python train.py --num_hidden_layers=10 --hidden_size=576 --num_attention_heads=14 --num_key_value_heads=14 --head_dim=64 --intermediate_size=896 --vocab_size=32768 --hidden_act="swiglu" --norm="rmsnorm" --norm_place="pre" --norm_eps=1e-06 --positions="rope" --rope_theta=10000.0 --rope_fraction=0.75 --qk_norm=false --attn_scale=0.125 --bias="none" --tie_word_embeddings=false --parallel_block=false --init="uniform" --init_std_qkv=0.0195 --init_std_o=0.0156 --init_std_up=0.0195 --init_std_down=0.0 --optimizer="soap_variant" --learning_rate=0.00262 --beta1=0.95 --beta2=0.98 --weight_decay=0.14 --lr_head=0.00438 --max_grad_norm=1.0 --warmup_steps=200 --schedule="wsd" --decay_fraction=0.57 --decay_shape="pow" --final_lr_fraction=0.0 --batch_tokens=131072 --max_seq_len=512 --doc_mask=false --train_tokens=440000000 --max_steps=3357 --dataset="wikipedia_en"
Each number is 128 + 32 x the weight over its row's rms, rounded and kept within 0 to 255. Layers, rows and columns count from 0. Numbers have three digits each. The size before them is the row's rms in percent of the matrix's.

# up: layer 6 MLP up, 896x576, rms 0.089, rows 234-247, columns 384-447
# down: layer 6 MLP down (transposed), 896x576, rms 0.0862, rows 234-246, columns 384-447
# gate: layer 6 MLP gate, 896x576, rms 0.0864, rows 235-247, columns 384-447
up234 094:188172086128068138129118114113102040207165160110170133141137154129136191141154097101096109138153098125152162118197167118127114174121154120167100105094159121167113127125132156155102162106122138
down234 097:189132138087123188100138153197170106153121129092154140154198144137120133159097097105149090061102130157137129099100130156130118144094124123112093102150135040096142086118098141141144121134162137
gate235 104:054161177090191156090102103085091119124178145170196160120118141114056105102193123137137109163173093139125117088096114161167115152097108180106153111063140053057112142077116149112148129114167099
up235 098:131172154067140123136171122130214088111113119152137135155127153153113061159113128136084133106109102084074144141112146119085119095142116120153162096114123137117121112106100121127174057138143145
down235 098:167156137104086150160135152083160053109109193070132114210124121192095069131101128151090156138066155180111129146098084135142144156155179144161122080114115111101131155156105145083181176198068084
gate236 102:100117158160116113117055123148142122193164189116177102137124071055178114097108133097096114093066092148182169125117121137101130163147169128173144189128180133166122113101079156134185147146105151
up236 102:158162185078107151133174156118149135107111119098070104123145103155152138096123175164137091106120123144131130122140121177092126118130125131120125122137099196162078092105177123188139135115119135
down236 103:116126148104158125196095079130119138125116089156165143111145161182097070160119132126112103117148172159133145095128115137083120136147132134149137136143150151138166196097134148119109151153123146
gate237 109:100093112149152098139110153064155124162101154086149178122093112141128127141097117110095126152153157082182137114134067130138147115153165182141122166091149123138156114127121143136087121158141173
up237 107:187115150128168160128126112105125133130140090132094054117091135144079156091090123154131160116121159107074064148144190135178063121070088075181115126096117174105075152133133142102132151095100084
down237 107:162173126120160122156126106174095129123176145127121086143122134175101177114187127191113176106105149146128106116143103137174090177107154100140181189108114120177148129160152108140108078120126075
gate238 102:145082146134157121135151107147142130131085096124132122128108080135104121038147145133109075179106143123169144159136103111125094133186164122094123130132173157142151170164155160175112091143115156
up238 099:157096107140130128119194075150165106077084106121169134096134131098124144166086134154148127169069118076133121103136125081148145159139152121120092100133145100104075120114083142099106112121147165
down238 105:114135180081181108073178118137145102143157130103165169124190158085127068088079150096145092140123104184118076101116096151086132079091144149131137126163122110205162137103099125090148095106138089
gate239 098:152071117124155101133148147098142091070158074110148107150114184114187121140136148148097096097101115125156200104100129152207133165129121121149109097157128160124144140178192112137153116175095136
up239 097:077084158150101086157175138158130145083148099124082125162113136072173106105117113134123121139091150154156147096088097171180138124128072094132110103149086134124108137112151094125174080242075124
down239 101:131050077151150137131138091122141117132147067161144152097150128143129133060120114139161127162129161084175196215147143136150153121168107097156151152116102105166137125110109130137130130215092144
gate240 097:132153150132108135138191215161144087134186141101194129163132126176123119093171111155087151165107115196134064155169166121107076108133161107100039069085156092099115151091118119123164110057120130
up240 093:138121105147146123107125141083122154148087120112112189106135165091122131181069105046161100151112206095113153090133060138191120109062103126071118153132106179167117118182112161100101204100117195
down240 093:115110207125154123135085117159100110123186119136118089156124156160090144155142072131098094096143155213174171095157136131112117126134096143109130104107150093151121123108184082120085132128155178
gate241 104:195128110140105193078137132128056158143115104098068118086095103115115082076112145087119121107126161121136181088167104131087145157115191069110158135189125139139128126138148082183093157167153132
up241 099:163170124091126123164107132101109102164135106143100144129159066142100097112140077099120113156086140155158127098119061173103100122139129103124076096107182134137137128132115102136120105148145142
down241 098:124185070145177109115066167114185127146161144132155175123109181138105154123143054176152143081082069140086104099160065156184116129155133138136139128128095094129147133122050156165065083108134167
gate242 098:170101112124127124132125097142163104134147150183101123112089172126123153138173206117088098146125122177168077159135168184077124185150153099134180122176140142095127125107141106150145103069055172
up242 103:121118056109130062102126112123150130120106133081150193148108132109163157092205118161158144146112176127125137182103093177127137174148096108137148143101103164170095137134118091110183149133107157
down242 103:147139128140154111089140109120138200114091111154179109195120129141115116118080085100136163111130151123113090109061145157087143113121081122180144187108160168124113147138095113134140094107127123
gate243 100:126111128147117155103111140074165114155072178152081128097160129124136049125120117177157140077112110109135133138140089051162052146208096177094124152104127080098112142101142104143136185155147121
up243 095:151200156140148158112155148119101113162134081113102148143154130157110117182173133052137184158099123107078111113144112138101118108197085198110159147134158129152212118110103121135050162122137151
down243 098:147153147118164133121074114074135113147157122083133048111137132160183140159118163135171159140083129205125075113207114123080101136129130118124099132113134154129113160123168149109110193144126123
gate244 091:101140131122108116081100128132096135153120091138089150116097118180122164070158136122134138100160202154056095134088139170164119159099128168110133085128145152184086091096114126142140104077185133
up244 095:180071148091090127184116085138154127105157081096173117100140139167140065111122090108121120139145105085093106168176156172126100143117149118069132165160122081149138163165104099138137158143127089
down244 092:150073136093144150149091100171095144050047143126159076109073092089124152148133121158089081109126152119132101146084124085041164140086145127116200113149139113119082081160163085141088097077142153
gate245 104:108137091112122141123108159095108138169168071128126144101129135115149162114110151157081147090164158103125123127113125169079164131092123140100105070112114136070137119114099153171089118121115148
up245 112:154144082103162130070106110151164142138143084146125109110141141140131091097175113111133130100102119070134049149141072127119186102158096132126072121131115092116142114183148148139166096146131113
down245 099:146099153152140097095102130070141125129120115134066107089141049136127074172124059114129120120164115150132112186092065112118125037101118177135143094132178122134119126156114191173147098078123093
gate246 107:116099146116133097123164113093114080090072127157131165117160188123146146133106091140135157135132120177145098121148137115168091127095181021160124113160122113135197079141044154180119102136082152
up246 105:123089137182127097167166138114126138110189134160085099155091088134163105180080121120084077105144117114104101123105210120100095160140100127146186098075133126144117095157142146122125126071147114
down246 104:165147094142174098134179171116112134078167125128111127117109138128125112149184175152167085129156189077148107090140149174171090177129154100139170105164191141136123092142139149105081101110149200
gate247 092:178122150179099160142117154139079139130122130129113178061117112165117103124177109166168106158128200140101127191114185109104105115066153080096127113161149107107107110134104138115177156171111174
up247 087:137082133134115144127153126197084104162106135141163080149149092050080146108142124128121106113187134118148068109153118137105118025127167148103162106129124165122131229094118121129103142126099133